From a checkpoint of a small transformer trained on Wikipedia.
Size: 9 layers, width 512, 8 heads of 64, MLP 3072 GELU, vocabulary 16384, 54.6M parameters.
Architecture: LayerNorm before each block, attention and MLP in parallel.
Training: a variant of Muon for these matrices, 643M tokens, 10031 steps.
Each number is 200 + 40 x the weight over its row's rms, rounded and kept within 0 to 999. Layers, rows and columns count from 0. The size before them is the row's rms in percent of the matrix's.

# down: layer 5 MLP down (transposed), 3072x512, rms 0.00371, rows 2096-2148, columns 256-319
# up: layer 5 MLP up, 3072x512, rms 0.03, rows 2097-2148, columns 256-319
down2096,113,232,154,149,287,145,213,219,203,157,245,190,167,195,231,202,222,218,212,153,148,159,192,181,165,181,250,232,141,129,137,250,210,291,247,276,157,226,282,151,155,182,163,161,152,169,172,186,190,114,184,147,189,206,219,165,207,235,131,250,133,211,213,200,178
up2097,096,154,195,107,211,190,248,164,223,297,164,195,184,92,140,190,222,149,242,202,205,200,125,155,219,226,247,187,237,242,216,189,168,204,193,230,289,205,232,202,191,134,151,192,165,186,233,234,147,229,214,213,154,192,209,157,192,216,179,199,296,182,214,186,247
down2097,104,187,171,162,148,140,194,231,217,176,201,155,149,130,255,182,161,224,160,191,155,255,230,184,158,198,211,208,228,166,154,185,180,293,221,134,186,152,280,200,213,218,235,227,248,180,320,243,183,176,237,208,206,187,150,213,291,121,240,242,179,211,194,165,213
up2098,106,219,218,197,202,251,175,100,170,193,167,181,167,245,210,269,215,193,238,130,214,226,145,250,202,191,193,168,226,167,157,228,233,213,218,176,120,102,152,211,255,216,179,226,227,190,106,231,291,199,203,178,192,199,168,156,173,207,78,210,182,283,255,252,244
down2098,112,174,219,252,182,256,177,198,202,121,218,218,211,231,278,192,190,216,259,224,222,190,172,170,177,250,144,157,170,295,160,177,228,202,220,224,238,174,249,207,173,271,191,231,233,193,174,166,218,127,246,211,191,211,205,117,164,158,172,189,234,192,148,185,200
up2099,093,194,155,274,216,136,234,200,252,189,247,193,209,161,197,221,224,226,264,164,248,79,152,141,259,208,174,230,215,150,236,196,202,210,268,210,167,214,154,194,181,176,136,240,252,202,203,200,148,226,161,165,189,241,245,188,196,234,250,202,202,197,212,182,101
down2099,099,217,239,48,198,242,183,150,201,204,158,200,190,202,208,200,189,166,165,229,235,205,221,282,156,212,174,216,245,240,228,265,265,221,170,199,230,231,188,204,217,232,231,134,117,211,215,211,157,189,189,211,151,105,172,271,247,230,207,142,221,140,150,164,155
up2100,100,165,211,223,238,169,221,167,191,205,171,223,159,135,231,172,217,237,206,203,263,210,186,212,208,221,117,266,227,206,148,177,163,297,195,151,205,197,149,211,165,189,174,262,214,180,230,244,179,209,211,166,126,241,152,172,246,163,247,131,202,296,215,139,210
down2100,096,259,240,210,220,113,156,194,203,273,129,151,211,209,215,193,167,185,173,221,136,207,195,192,152,253,191,206,178,288,235,156,259,217,131,203,165,179,133,240,111,211,141,269,170,238,182,237,110,113,154,92,240,255,214,227,143,178,134,243,193,173,147,193,100
up2101,100,221,174,229,185,158,192,253,249,224,204,212,137,189,283,260,224,125,229,156,202,160,159,167,208,200,176,195,269,198,171,233,171,152,211,203,226,211,207,262,197,156,213,138,142,199,186,238,180,181,302,150,228,207,140,188,202,205,140,249,202,201,282,187,245
down2101,098,161,185,181,242,143,132,153,107,235,147,262,239,207,250,166,166,242,193,160,239,261,199,236,232,172,159,208,159,192,239,232,181,186,225,169,211,237,231,217,178,186,247,189,195,283,156,233,259,195,177,213,123,187,243,257,129,187,182,232,254,235,166,210,175
up2102,097,179,157,157,174,208,219,233,166,247,188,190,216,201,200,163,244,274,217,158,225,185,237,205,213,149,217,228,215,263,186,241,191,201,185,154,218,195,154,161,217,163,161,154,215,152,204,165,238,183,228,159,184,174,163,267,166,126,225,175,226,198,275,242,164
down2102,096,108,225,237,201,204,231,190,183,238,221,115,172,220,139,114,212,183,184,153,216,180,148,235,184,213,163,233,209,201,200,192,209,145,274,230,246,213,174,225,223,161,199,244,139,185,244,198,215,198,160,291,187,178,255,165,129,233,174,152,142,197,221,212,271
up2103,099,185,202,222,265,193,215,175,289,203,128,267,222,169,161,132,160,177,211,204,150,184,128,172,157,175,149,260,231,196,192,197,136,201,216,211,156,218,170,156,278,201,110,202,191,227,188,207,200,213,206,206,271,196,200,161,235,215,190,201,184,250,192,138,211
down2103,098,204,227,191,147,193,272,263,189,182,176,150,238,255,193,229,204,255,216,157,136,108,247,163,259,229,221,139,256,183,194,186,174,167,191,202,232,194,224,183,201,212,207,211,187,247,232,196,179,130,182,125,198,198,207,182,190,180,150,193,208,160,122,255,141
up2104,094,149,139,184,184,124,228,248,200,148,171,225,230,196,186,174,215,214,213,192,183,208,215,234,237,179,205,186,221,211,234,232,248,165,190,167,235,144,167,241,240,213,191,122,230,182,242,125,192,181,228,216,166,212,158,180,221,165,164,287,219,212,208,276,182
down2104,095,228,186,123,134,278,136,180,193,199,254,134,168,208,143,289,193,199,178,205,225,199,198,251,206,215,156,225,166,213,224,217,217,229,198,214,103,222,243,217,146,155,172,199,196,216,145,227,221,233,258,247,231,229,223,152,118,253,189,204,211,153,261,168,220
up2105,092,214,171,186,221,246,174,218,265,195,131,214,199,176,216,192,179,195,226,180,186,173,217,210,182,206,229,228,144,114,249,189,229,197,184,192,186,187,161,184,289,201,237,161,261,216,244,232,177,125,185,256,218,261,196,245,207,216,149,248,150,192,233,199,258
down2105,092,226,220,151,255,149,133,205,180,199,251,238,159,189,277,220,214,206,211,262,257,91,164,242,197,166,158,153,210,197,263,190,211,180,180,251,145,179,210,235,117,209,227,119,246,286,201,204,200,268,204,272,158,251,180,180,187,215,206,165,233,273,178,201,205
up2106,103,149,140,196,238,220,172,151,186,166,158,204,190,165,254,197,187,189,162,169,193,212,227,227,180,212,173,207,228,281,251,199,210,178,153,181,233,155,219,201,207,142,202,233,166,206,218,197,224,186,225,203,195,209,206,182,201,215,252,197,214,171,150,210,190
down2106,103,260,195,207,260,157,231,222,246,121,203,238,232,174,186,225,166,252,206,177,234,233,256,245,166,183,244,266,193,177,209,171,166,280,158,249,247,156,201,127,198,155,212,216,160,209,234,245,201,223,160,230,226,177,166,212,224,235,195,154,199,172,190,228,175
up2107,101,174,266,197,245,199,209,257,186,214,138,183,296,280,244,192,181,240,183,218,235,180,125,164,181,160,214,212,246,229,210,146,160,153,218,121,218,248,174,149,165,179,295,202,174,250,208,209,138,288,181,137,183,176,174,229,275,233,236,152,248,201,190,126,232
down2107,108,86,219,222,101,179,247,162,201,188,211,197,184,100,229,213,203,176,208,162,186,213,215,175,163,236,208,199,168,170,183,247,261,231,254,200,187,176,282,203,213,158,192,155,75,236,323,164,169,154,201,201,226,157,185,245,220,213,214,203,165,193,159,121,245
up2108,091,147,227,139,133,199,271,231,236,207,240,256,241,159,240,201,222,272,255,268,121,210,223,194,210,217,255,196,169,104,181,191,241,263,172,169,202,191,181,158,191,174,207,218,181,215,236,248,180,162,159,192,179,208,175,175,201,183,163,186,231,291,275,158,220
down2108,095,185,213,263,224,232,142,243,237,211,191,183,206,260,227,184,238,139,289,193,258,192,234,203,209,244,227,140,235,229,192,239,250,196,197,240,196,134,206,129,143,155,176,220,222,158,219,197,209,192,163,237,144,209,226,202,188,279,201,170,238,195,176,170,195
up2109,095,228,146,157,233,216,151,262,143,216,224,174,250,130,205,179,207,113,259,258,146,220,204,205,222,285,231,209,236,190,205,204,160,178,283,161,214,260,199,242,154,178,149,169,284,171,163,232,200,142,178,176,215,219,129,218,165,193,164,240,155,174,160,247,190
down2109,096,143,172,282,279,147,142,278,91,167,166,175,193,170,194,200,113,124,229,127,172,119,133,245,180,221,238,210,227,242,164,224,300,234,189,209,107,255,194,232,181,115,208,200,235,208,201,153,196,174,203,199,103,184,140,150,250,188,276,198,217,211,215,245,152
up2110,097,114,260,155,96,174,169,244,175,165,211,285,206,159,217,193,267,190,156,276,174,137,220,195,177,228,235,191,222,273,220,208,122,157,236,152,163,163,224,212,211,203,213,202,154,272,246,176,154,279,239,210,199,215,261,272,219,209,173,206,189,231,201,186,224
down2110,099,216,151,181,244,178,267,165,254,219,145,242,198,125,222,167,172,238,214,193,218,235,267,151,180,188,157,205,183,195,193,259,171,190,191,238,272,199,152,210,218,322,171,247,165,165,204,153,174,217,195,172,219,201,198,194,222,180,166,208,217,289,213,207,160
up2111,100,219,236,228,216,201,234,222,212,222,175,197,195,262,147,226,197,224,193,211,216,204,222,190,235,299,160,217,136,229,173,129,190,204,217,247,247,231,137,259,211,208,178,239,129,204,215,225,204,257,104,271,121,220,185,178,107,238,173,255,195,190,270,206,221
down2111,097,220,249,166,157,238,219,153,233,191,237,174,251,214,257,223,194,184,150,220,199,308,201,147,182,154,189,257,179,169,183,213,184,249,233,246,126,204,192,243,160,206,178,201,240,237,194,216,205,198,164,197,240,253,231,159,252,180,258,203,150,173,188,193,237
up2112,097,126,191,243,207,190,237,216,290,225,217,186,212,214,217,228,179,220,199,330,193,183,187,194,138,221,161,238,193,210,174,148,122,214,182,242,183,243,226,162,181,223,190,158,209,139,227,241,211,168,181,190,179,252,228,257,161,221,167,209,184,200,227,228,142
down2112,098,255,188,182,140,184,206,225,245,175,206,195,228,174,228,176,210,240,231,160,225,185,200,81,165,182,217,136,175,222,202,221,238,199,243,198,213,219,193,253,145,211,235,190,204,208,149,244,203,191,203,220,185,193,141,198,183,203,160,219,157,152,182,197,210
up2113,094,214,213,182,177,212,190,230,184,230,229,231,228,233,249,233,163,212,264,134,206,189,199,167,153,204,194,223,252,211,274,109,219,184,254,186,156,159,149,249,244,210,214,178,179,222,195,207,179,193,218,211,178,241,198,174,146,157,185,207,199,181,261,189,167
down2113,099,238,251,177,191,86,165,160,225,145,192,203,198,171,133,166,150,149,233,214,209,184,192,162,146,211,185,156,164,171,246,260,164,223,184,208,192,179,212,174,235,253,170,223,322,169,201,177,216,147,208,176,250,219,157,256,217,208,194,137,152,192,264,245,158
up2114,106,230,74,203,211,104,181,217,164,213,233,179,166,180,260,139,140,182,186,125,163,230,236,194,218,235,182,184,203,204,237,206,191,273,240,136,246,187,302,228,222,206,169,237,245,152,167,218,168,180,161,173,187,165,191,245,259,268,177,238,249,177,157,239,169
down2114,110,242,203,227,241,175,120,260,223,217,197,211,193,193,275,249,212,250,171,202,216,227,203,145,119,217,264,132,207,170,190,201,193,239,193,203,159,153,293,186,183,158,185,212,210,131,190,251,178,177,179,238,193,206,151,211,223,241,146,164,199,231,150,255,180
up2115,099,199,211,155,233,178,197,156,253,188,191,243,147,212,165,229,197,187,123,167,131,183,222,213,138,178,222,251,231,272,265,155,170,206,196,214,195,293,202,192,173,250,169,238,184,200,172,273,144,133,195,280,141,194,165,296,193,177,161,154,150,238,152,153,133
down2115,097,164,217,256,179,180,161,202,213,158,193,181,251,173,118,155,246,227,289,268,88,162,238,202,203,188,277,166,217,234,252,217,191,232,200,226,268,134,214,213,161,206,203,157,239,190,248,189,282,243,229,151,225,164,177,186,212,186,246,236,216,207,160,202,206
up2116,096,215,205,265,267,235,257,153,207,173,223,121,208,199,154,174,220,162,202,236,253,203,227,226,237,203,223,203,232,226,255,200,217,134,126,102,160,252,189,213,73,212,177,236,191,168,170,161,255,186,253,216,177,215,185,250,182,223,197,216,225,228,280,191,216
down2116,089,169,197,244,235,248,159,164,153,205,198,141,156,272,164,179,260,225,264,178,231,142,241,181,203,218,182,179,139,227,169,228,203,124,217,201,177,186,241,265,307,153,156,210,204,198,221,222,163,212,161,200,216,187,179,150,204,221,181,224,228,166,273,199,242
up2117,102,213,204,206,248,180,173,177,215,251,163,215,199,207,164,240,207,166,211,263,191,240,232,196,218,236,228,325,201,240,224,137,239,183,91,162,254,182,195,209,229,216,136,220,237,154,192,215,184,243,126,202,207,222,213,201,240,141,259,156,238,262,174,131,276
down2117,100,182,232,192,196,175,186,277,292,191,188,228,254,221,229,182,136,187,127,208,213,242,274,184,194,258,181,199,172,171,220,235,183,226,238,219,198,224,164,166,192,204,171,183,254,192,295,257,171,159,204,170,120,205,210,157,181,210,234,163,212,216,191,124,213
up2118,104,183,141,210,234,228,119,203,178,162,236,276,182,139,229,211,236,178,219,209,130,160,143,243,253,259,303,185,203,185,180,209,251,176,185,240,149,209,235,188,162,155,245,189,181,204,248,186,190,200,171,222,214,215,216,144,235,125,134,116,234,238,268,196,218
down2118,105,142,209,147,226,165,265,241,239,231,213,264,186,170,212,154,212,134,160,180,227,239,201,214,171,225,203,214,225,214,230,252,188,223,220,161,196,216,277,219,171,284,164,163,171,265,202,205,187,191,230,263,218,196,114,207,202,237,213,139,181,232,149,124,227
up2119,092,192,235,169,141,274,257,161,283,297,203,222,193,174,178,180,173,208,139,275,225,243,203,112,207,170,233,253,175,170,173,142,129,221,246,207,215,209,186,201,198,136,201,283,183,218,171,216,172,229,225,242,233,211,215,203,183,224,151,167,188,222,176,146,186
down2119,093,195,167,220,168,177,169,155,183,176,241,212,175,249,188,234,270,260,214,195,155,182,145,213,189,255,233,138,202,287,230,277,258,204,116,145,211,201,206,118,180,197,208,132,298,276,214,66,184,200,219,163,266,162,193,170,194,155,159,251,230,148,212,231,146
up2120,101,209,235,194,145,199,240,189,160,180,135,239,169,207,204,160,145,267,257,186,242,157,146,214,159,126,145,280,201,224,158,208,104,179,206,193,228,178,170,227,149,216,138,234,229,176,202,217,149,165,270,248,192,185,181,309,297,132,234,179,194,191,211,252,208
down2120,110,183,272,181,278,199,189,204,217,188,219,201,175,220,199,142,229,165,200,169,124,170,209,108,224,254,196,142,239,250,169,136,175,203,196,182,232,183,232,188,201,157,247,137,195,208,193,219,152,245,176,149,202,171,178,252,197,228,185,216,191,174,233,176,202
up2121,093,220,208,212,187,199,170,238,202,229,219,206,250,205,160,235,190,104,179,217,180,179,186,219,212,264,177,260,258,193,132,138,157,223,205,242,247,195,253,173,265,225,224,259,137,148,156,157,215,147,187,194,146,202,213,179,233,176,190,170,217,244,264,243,218
down2121,090,231,245,202,198,175,236,163,204,251,274,164,188,259,181,207,169,213,186,266,199,190,240,119,85,149,224,165,120,177,204,249,225,221,188,200,150,219,202,169,194,198,230,147,233,153,254,212,155,198,168,103,227,175,222,252,200,185,202,268,127,105,179,178,157
up2122,121,218,153,197,150,158,220,201,214,182,227,229,190,201,196,126,178,198,248,217,176,224,170,224,129,213,159,159,155,139,179,203,141,244,224,188,226,110,158,209,148,200,202,263,172,191,162,250,262,225,153,283,230,219,263,272,183,175,193,170,180,225,261,177,213
down2122,124,220,188,223,124,220,195,218,213,211,225,176,190,225,130,201,177,189,166,229,197,222,195,263,231,120,174,214,255,218,208,171,184,179,214,127,203,167,226,171,175,217,188,276,158,265,209,255,232,304,200,219,193,213,218,236,214,184,201,234,205,199,267,212,253
up2123,107,161,176,205,209,228,170,159,198,209,214,129,218,205,197,217,181,232,198,203,222,201,146,209,226,196,220,225,206,183,191,164,146,254,180,208,186,189,216,230,98,133,197,229,121,186,193,291,262,209,230,248,193,188,153,248,213,213,175,196,212,249,231,203,255
down2123,095,204,209,232,180,224,182,209,154,246,191,192,167,183,204,145,192,232,140,291,137,191,87,195,130,182,165,248,133,198,259,244,215,215,217,177,267,196,210,134,219,189,221,191,199,153,219,148,96,139,181,249,190,222,197,256,200,144,245,267,126,150,184,226,210
up2124,093,212,182,218,237,245,245,195,196,213,186,204,218,146,230,177,183,182,201,171,184,208,200,296,147,227,189,198,216,171,189,192,223,207,151,229,310,231,187,149,238,200,187,167,145,184,114,221,178,222,203,193,170,164,211,124,159,219,178,199,171,242,180,209,154
down2124,092,160,187,153,160,238,164,192,160,191,178,190,236,155,165,146,200,179,241,230,188,180,200,225,197,177,134,186,185,174,223,181,211,170,240,141,127,188,255,199,223,197,160,192,177,249,257,183,275,161,233,127,180,244,213,237,271,226,280,128,200,166,288,208,215
up2125,097,187,187,222,209,192,133,176,148,175,277,167,139,78,156,205,147,208,178,211,162,199,179,209,236,193,222,254,205,152,229,178,248,178,204,185,223,222,148,228,182,218,226,206,242,263,250,221,240,229,230,226,252,231,194,226,257,153,230,204,201,213,210,197,186
down2125,097,231,165,199,172,234,204,182,242,212,124,236,220,299,231,197,215,160,253,243,235,188,202,216,167,191,153,156,219,192,185,197,200,206,137,294,221,154,240,171,247,183,244,162,132,180,190,240,201,188,217,158,169,196,242,184,139,186,216,220,199,219,190,117,95
up2126,103,184,245,249,219,126,187,190,176,186,179,169,276,186,177,203,196,150,139,189,203,266,323,256,172,148,200,265,240,194,224,215,276,210,154,151,204,165,182,242,130,193,224,188,180,210,221,216,214,174,173,236,146,255,232,169,166,172,246,226,207,266,175,180,189
down2126,109,128,248,158,226,187,203,153,129,236,156,161,126,221,272,143,180,190,229,278,212,202,87,218,240,185,160,230,240,275,124,216,247,185,209,149,216,200,185,237,205,174,142,162,171,223,271,239,240,226,192,172,241,146,151,177,240,221,218,151,215,235,205,179,150
up2127,092,178,259,212,168,175,289,211,134,169,210,280,238,219,289,232,214,242,243,252,257,221,215,209,248,261,211,196,196,226,206,240,200,203,244,219,147,271,178,142,290,218,195,169,190,200,189,199,198,253,144,196,200,217,236,235,189,189,154,220,185,225,201,243,163
down2127,097,201,248,187,248,213,242,235,236,260,215,208,190,187,180,192,256,241,189,182,228,228,185,233,132,217,168,203,236,171,211,188,216,146,154,169,169,207,177,195,137,242,247,102,177,193,181,193,164,257,150,227,175,135,196,185,225,217,203,165,254,224,192,165,218
up2128,096,217,257,162,177,211,210,179,179,242,230,173,275,208,143,217,251,219,104,244,227,130,291,189,248,234,231,225,110,177,239,233,233,243,186,217,226,149,224,218,189,198,215,186,210,197,159,128,192,206,178,201,188,114,125,305,176,65,125,276,179,169,228,157,156
down2128,099,193,171,199,183,174,112,142,236,193,189,215,233,238,215,207,191,238,270,204,195,277,216,145,129,156,193,196,225,240,178,209,218,223,228,166,237,178,196,210,295,181,222,175,200,179,190,226,160,136,230,147,247,190,217,236,198,206,175,162,209,163,207,217,296
up2129,097,223,166,197,206,125,208,153,163,296,137,327,245,226,183,198,212,199,175,234,213,233,164,174,239,254,187,214,265,151,159,238,153,107,138,224,181,245,241,216,217,170,144,182,233,289,179,206,191,179,256,149,196,189,264,158,195,170,195,181,182,210,182,211,282
down2129,095,228,187,210,203,284,156,275,186,168,165,145,146,284,199,201,241,146,245,180,218,236,190,196,211,143,174,250,231,133,142,222,223,214,233,201,201,223,195,243,171,225,234,203,191,128,224,245,137,253,139,219,211,214,224,220,186,177,204,161,204,180,174,196,113
up2130,096,166,185,197,238,261,180,248,273,259,238,141,177,220,192,216,214,227,196,201,215,222,178,258,184,119,202,193,236,304,224,201,188,257,228,132,243,239,220,153,193,144,167,186,187,152,187,214,206,229,252,212,122,207,150,169,142,151,232,90,200,190,171,127,207
down2130,094,296,141,176,180,213,201,207,143,166,219,209,242,181,168,199,202,186,166,205,186,245,152,160,156,199,177,229,187,198,182,143,119,184,203,184,190,245,185,198,224,249,182,262,194,182,249,274,212,231,219,254,177,152,243,149,215,209,168,177,177,204,217,165,234
up2131,099,107,182,314,263,215,178,237,208,259,222,173,164,211,140,151,192,102,163,188,200,251,139,161,200,284,218,177,220,169,160,174,247,196,260,164,205,231,140,201,187,72,228,206,177,223,260,284,249,189,229,172,195,151,205,180,230,220,224,170,273,172,242,207,206
down2131,097,218,244,180,196,248,163,180,156,258,236,262,142,151,186,172,156,204,184,149,180,239,190,249,244,225,207,247,193,176,287,228,241,249,204,238,213,239,227,214,206,201,190,207,271,159,173,218,194,199,162,181,254,240,127,209,247,243,194,255,208,205,149,146,223
up2132,089,217,168,139,189,213,229,159,229,214,206,180,207,122,267,142,235,167,174,199,243,177,150,229,106,193,294,106,198,208,199,194,234,178,266,164,187,244,189,157,169,194,155,153,224,155,238,111,213,192,289,189,212,181,126,172,247,190,193,210,189,260,176,269,291
down2132,091,210,231,240,223,162,134,209,212,187,203,262,158,250,166,187,226,184,184,245,227,177,225,151,239,177,161,200,202,160,210,241,192,150,196,153,256,193,126,231,230,180,175,160,191,182,231,171,219,153,148,163,199,208,163,235,151,199,266,149,199,252,219,214,157
up2133,099,154,153,159,140,160,149,190,229,199,212,216,186,270,240,163,243,191,103,271,192,226,232,210,143,128,247,137,179,207,212,213,193,183,243,232,129,210,169,182,149,214,214,267,284,184,175,219,221,192,195,183,278,156,212,163,227,131,164,158,259,139,147,219,146
down2133,097,159,244,197,217,214,154,111,212,248,266,188,200,257,217,216,201,235,140,201,218,176,153,246,213,196,132,204,189,214,200,116,293,161,217,116,159,161,240,247,252,170,140,123,170,182,202,215,197,193,213,246,215,214,285,211,218,237,270,204,140,195,282,238,275
up2134,100,229,197,232,158,223,131,180,185,193,126,295,229,174,273,135,233,208,196,210,158,129,185,188,180,238,168,190,213,187,225,207,190,265,206,210,259,150,231,190,226,209,208,233,244,277,212,261,183,232,229,147,167,241,265,234,211,233,229,218,167,118,215,211,258
down2134,105,192,215,165,188,225,180,172,207,162,170,228,284,192,249,218,184,132,200,216,197,155,219,235,235,232,217,160,202,225,136,198,246,205,157,221,219,196,220,217,253,197,204,174,195,184,251,212,131,140,202,188,128,157,230,281,212,273,212,213,201,181,203,167,259
up2135,094,141,195,182,204,194,184,158,261,216,159,181,134,185,161,171,159,187,254,186,202,164,228,143,209,271,250,199,272,204,199,177,238,189,196,229,172,201,205,172,191,193,196,233,252,260,169,148,285,235,196,198,217,159,284,183,205,230,184,169,150,220,150,183,206
down2135,095,173,218,186,240,174,182,224,162,207,237,230,183,150,189,223,259,176,223,237,218,201,152,229,284,225,216,171,145,190,166,231,142,134,238,187,152,222,188,181,267,224,175,141,160,227,171,254,164,197,195,165,136,317,192,217,175,237,225,205,241,159,203,206,231
up2136,095,215,208,211,189,150,205,193,151,172,193,149,142,268,220,192,147,221,212,200,207,234,210,209,215,115,217,249,162,216,188,209,202,145,219,205,228,191,190,154,83,211,280,216,213,233,189,216,176,177,223,195,261,198,216,202,243,237,127,178,155,207,203,233,197
down2136,093,132,199,216,164,192,172,223,200,197,210,229,280,121,241,193,299,209,289,190,182,58,212,221,234,273,200,167,223,235,242,244,166,263,207,213,261,201,170,201,222,278,199,250,272,222,197,156,215,197,230,259,196,220,204,215,186,122,250,179,221,244,222,224,179
up2137,101,211,185,192,208,173,195,157,249,221,138,232,129,296,214,247,237,117,163,152,229,276,136,193,253,190,181,211,222,164,213,200,221,197,183,223,259,226,151,184,197,127,256,144,192,217,223,270,200,203,229,206,286,179,165,208,202,164,137,209,227,143,169,183,210
down2137,099,198,253,188,134,158,236,215,98,190,222,243,262,160,108,125,196,241,237,266,204,160,209,178,217,200,192,128,218,233,186,138,139,160,221,120,248,186,222,178,173,164,219,234,227,178,231,173,207,181,197,222,179,230,265,252,262,263,192,126,151,251,247,268,184
up2138,093,143,204,135,247,196,107,236,264,214,89,224,245,182,185,240,200,172,211,215,184,179,210,180,234,245,207,194,235,171,183,234,261,217,268,137,222,250,114,157,193,176,186,208,179,199,282,91,143,203,240,242,165,312,262,164,176,62,207,144,218,284,176,171,217
down2138,089,198,175,184,250,215,210,143,209,185,188,179,167,190,229,206,258,207,172,192,243,212,258,136,200,175,193,192,171,250,192,246,191,197,253,213,139,172,198,202,239,167,285,160,215,251,191,227,244,170,186,125,147,278,159,195,131,198,225,273,218,123,263,165,227
up2139,100,186,215,148,204,204,186,167,116,200,203,183,159,145,115,276,250,200,156,197,207,158,182,210,279,199,195,190,180,165,188,207,208,211,156,182,184,137,217,249,224,232,108,243,179,301,187,123,235,177,187,181,221,256,292,164,198,174,215,187,108,252,265,137,273
down2139,101,183,140,213,178,179,263,192,284,236,213,190,220,191,191,178,216,155,216,216,193,240,205,250,121,97,179,230,189,237,192,245,214,229,168,228,254,178,222,101,190,259,162,161,241,227,210,267,211,256,191,245,187,172,163,249,181,182,177,145,235,175,156,228,187
up2140,090,129,252,228,209,224,217,202,217,248,212,246,196,221,166,235,259,145,235,158,211,204,266,170,177,202,242,247,145,185,221,230,147,180,137,166,229,241,147,173,243,216,232,169,147,178,219,191,204,197,179,246,210,230,193,235,176,251,213,147,234,190,171,205,222
down2140,095,180,173,129,201,168,230,162,263,180,174,68,236,175,193,194,214,261,210,264,143,169,166,195,242,94,140,182,282,181,199,176,187,260,251,224,198,285,221,186,127,154,183,245,252,260,214,205,156,266,210,216,136,188,174,200,226,164,183,203,185,217,177,263,269
up2141,101,196,248,226,183,213,257,253,199,306,182,177,159,185,174,168,213,252,216,181,252,189,247,171,184,134,243,207,204,145,153,191,141,216,223,223,152,239,271,223,206,249,174,238,276,239,225,180,145,215,190,238,261,255,171,169,207,185,159,195,180,194,176,121,184
down2141,099,112,146,234,179,189,221,274,198,230,222,224,200,292,138,176,159,173,162,199,182,248,111,167,188,163,198,175,115,222,147,206,239,154,188,282,216,207,66,174,201,175,183,215,154,152,246,196,191,207,193,219,189,180,240,243,129,236,207,231,204,135,217,271,205
up2142,106,153,270,142,227,210,177,200,217,116,150,201,186,191,209,133,256,167,63,226,180,204,213,196,224,217,223,217,162,205,252,268,190,198,208,246,179,194,230,185,245,191,248,136,184,192,223,216,166,230,183,209,198,177,231,261,213,209,182,236,237,183,154,151,228
down2142,109,217,139,212,162,178,204,168,156,229,213,249,173,202,159,127,253,209,168,213,186,270,203,262,175,168,257,125,149,228,164,161,216,226,175,155,257,277,189,229,195,205,206,202,260,147,194,163,177,176,226,166,162,241,203,169,195,209,143,221,177,284,169,170,229
up2143,099,135,238,164,231,151,187,192,155,249,203,172,235,162,141,145,149,192,117,217,178,318,165,160,192,168,244,273,47,159,107,220,177,165,146,294,187,239,210,236,142,195,179,208,195,211,226,209,207,190,210,109,204,237,241,226,193,125,185,194,169,260,206,183,217
down2143,098,265,185,232,234,138,188,185,146,136,198,215,158,219,183,173,204,234,178,127,252,111,205,253,247,247,179,194,229,152,207,246,215,226,277,180,234,215,142,209,262,134,214,167,172,200,207,215,129,207,150,230,189,248,104,177,260,245,180,187,149,252,139,165,156
up2144,096,187,154,186,235,146,265,142,150,210,134,229,231,280,239,184,195,210,244,302,152,236,207,201,177,114,193,211,86,239,180,217,167,256,187,272,165,141,221,135,222,252,294,149,193,241,210,181,268,224,141,243,208,189,194,241,200,187,174,178,187,213,238,222,198
down2144,097,136,209,193,233,169,162,208,235,154,217,167,200,137,240,210,195,177,177,214,204,213,274,175,202,247,172,183,245,165,156,291,176,253,253,165,264,309,200,218,225,204,190,216,282,174,247,203,169,168,221,181,184,242,253,214,116,203,205,179,234,121,241,199,256
up2145,098,186,226,228,265,249,147,208,181,187,128,222,229,214,190,235,203,195,194,138,197,259,205,220,222,178,179,99,211,161,271,130,208,257,267,194,207,152,197,180,197,182,188,200,218,213,192,209,187,174,235,314,205,155,246,244,204,224,230,202,140,203,179,180,173
down2145,100,223,220,149,162,222,228,194,200,272,155,250,201,163,189,159,137,257,169,205,152,145,68,161,256,194,211,224,220,199,249,195,168,238,187,235,228,200,186,172,201,217,186,254,200,217,264,201,229,198,217,160,237,213,233,153,88,169,263,147,215,170,264,162,228
up2146,096,169,91,216,174,264,207,153,178,188,228,201,226,159,226,249,231,229,167,160,127,238,193,180,173,230,170,207,230,262,158,233,157,212,229,176,201,171,152,223,152,186,195,124,283,222,250,209,238,210,183,144,183,239,173,345,190,266,192,213,122,161,147,206,228
down2146,101,234,133,118,227,207,197,238,267,192,216,187,178,181,212,197,170,193,213,210,196,246,168,207,191,168,191,188,219,245,205,231,206,144,193,176,275,136,183,214,234,214,176,197,203,165,156,249,248,207,172,211,180,224,137,74,221,188,197,135,160,261,262,185,245
up2147,104,239,149,218,221,184,187,154,151,142,230,181,196,220,177,213,160,134,139,178,195,143,230,140,194,235,224,184,144,217,169,188,182,155,171,201,166,135,209,289,169,173,234,213,256,161,186,257,207,169,81,297,223,191,190,253,254,209,217,174,171,168,135,222,187
down2147,107,210,216,218,164,226,143,154,239,218,92,192,196,102,206,163,212,178,191,225,151,174,218,200,243,248,210,203,180,274,168,226,185,181,270,231,178,174,195,261,172,176,129,246,299,260,224,206,258,243,164,269,227,277,188,241,194,205,228,246,192,184,241,150,154
up2148,102,180,253,153,205,188,187,261,223,214,221,167,219,172,204,200,259,199,245,169,174,207,168,261,152,232,257,235,118,224,208,167,189,176,220,272,154,170,145,215,220,207,175,109,219,173,166,148,220,224,257,172,122,209,228,124,187,167,230,212,201,214,200,219,187
down2148,101,218,242,193,124,238,136,215,203,182,202,167,224,217,186,205,175,194,235,210,179,282,169,153,229,221,201,189,138,137,240,242,219,161,178,140,208,177,218,108,167,226,167,235,220,146,156,202,114,168,152,225,188,181,233,246,235,236,186,194,207,232,155,209,192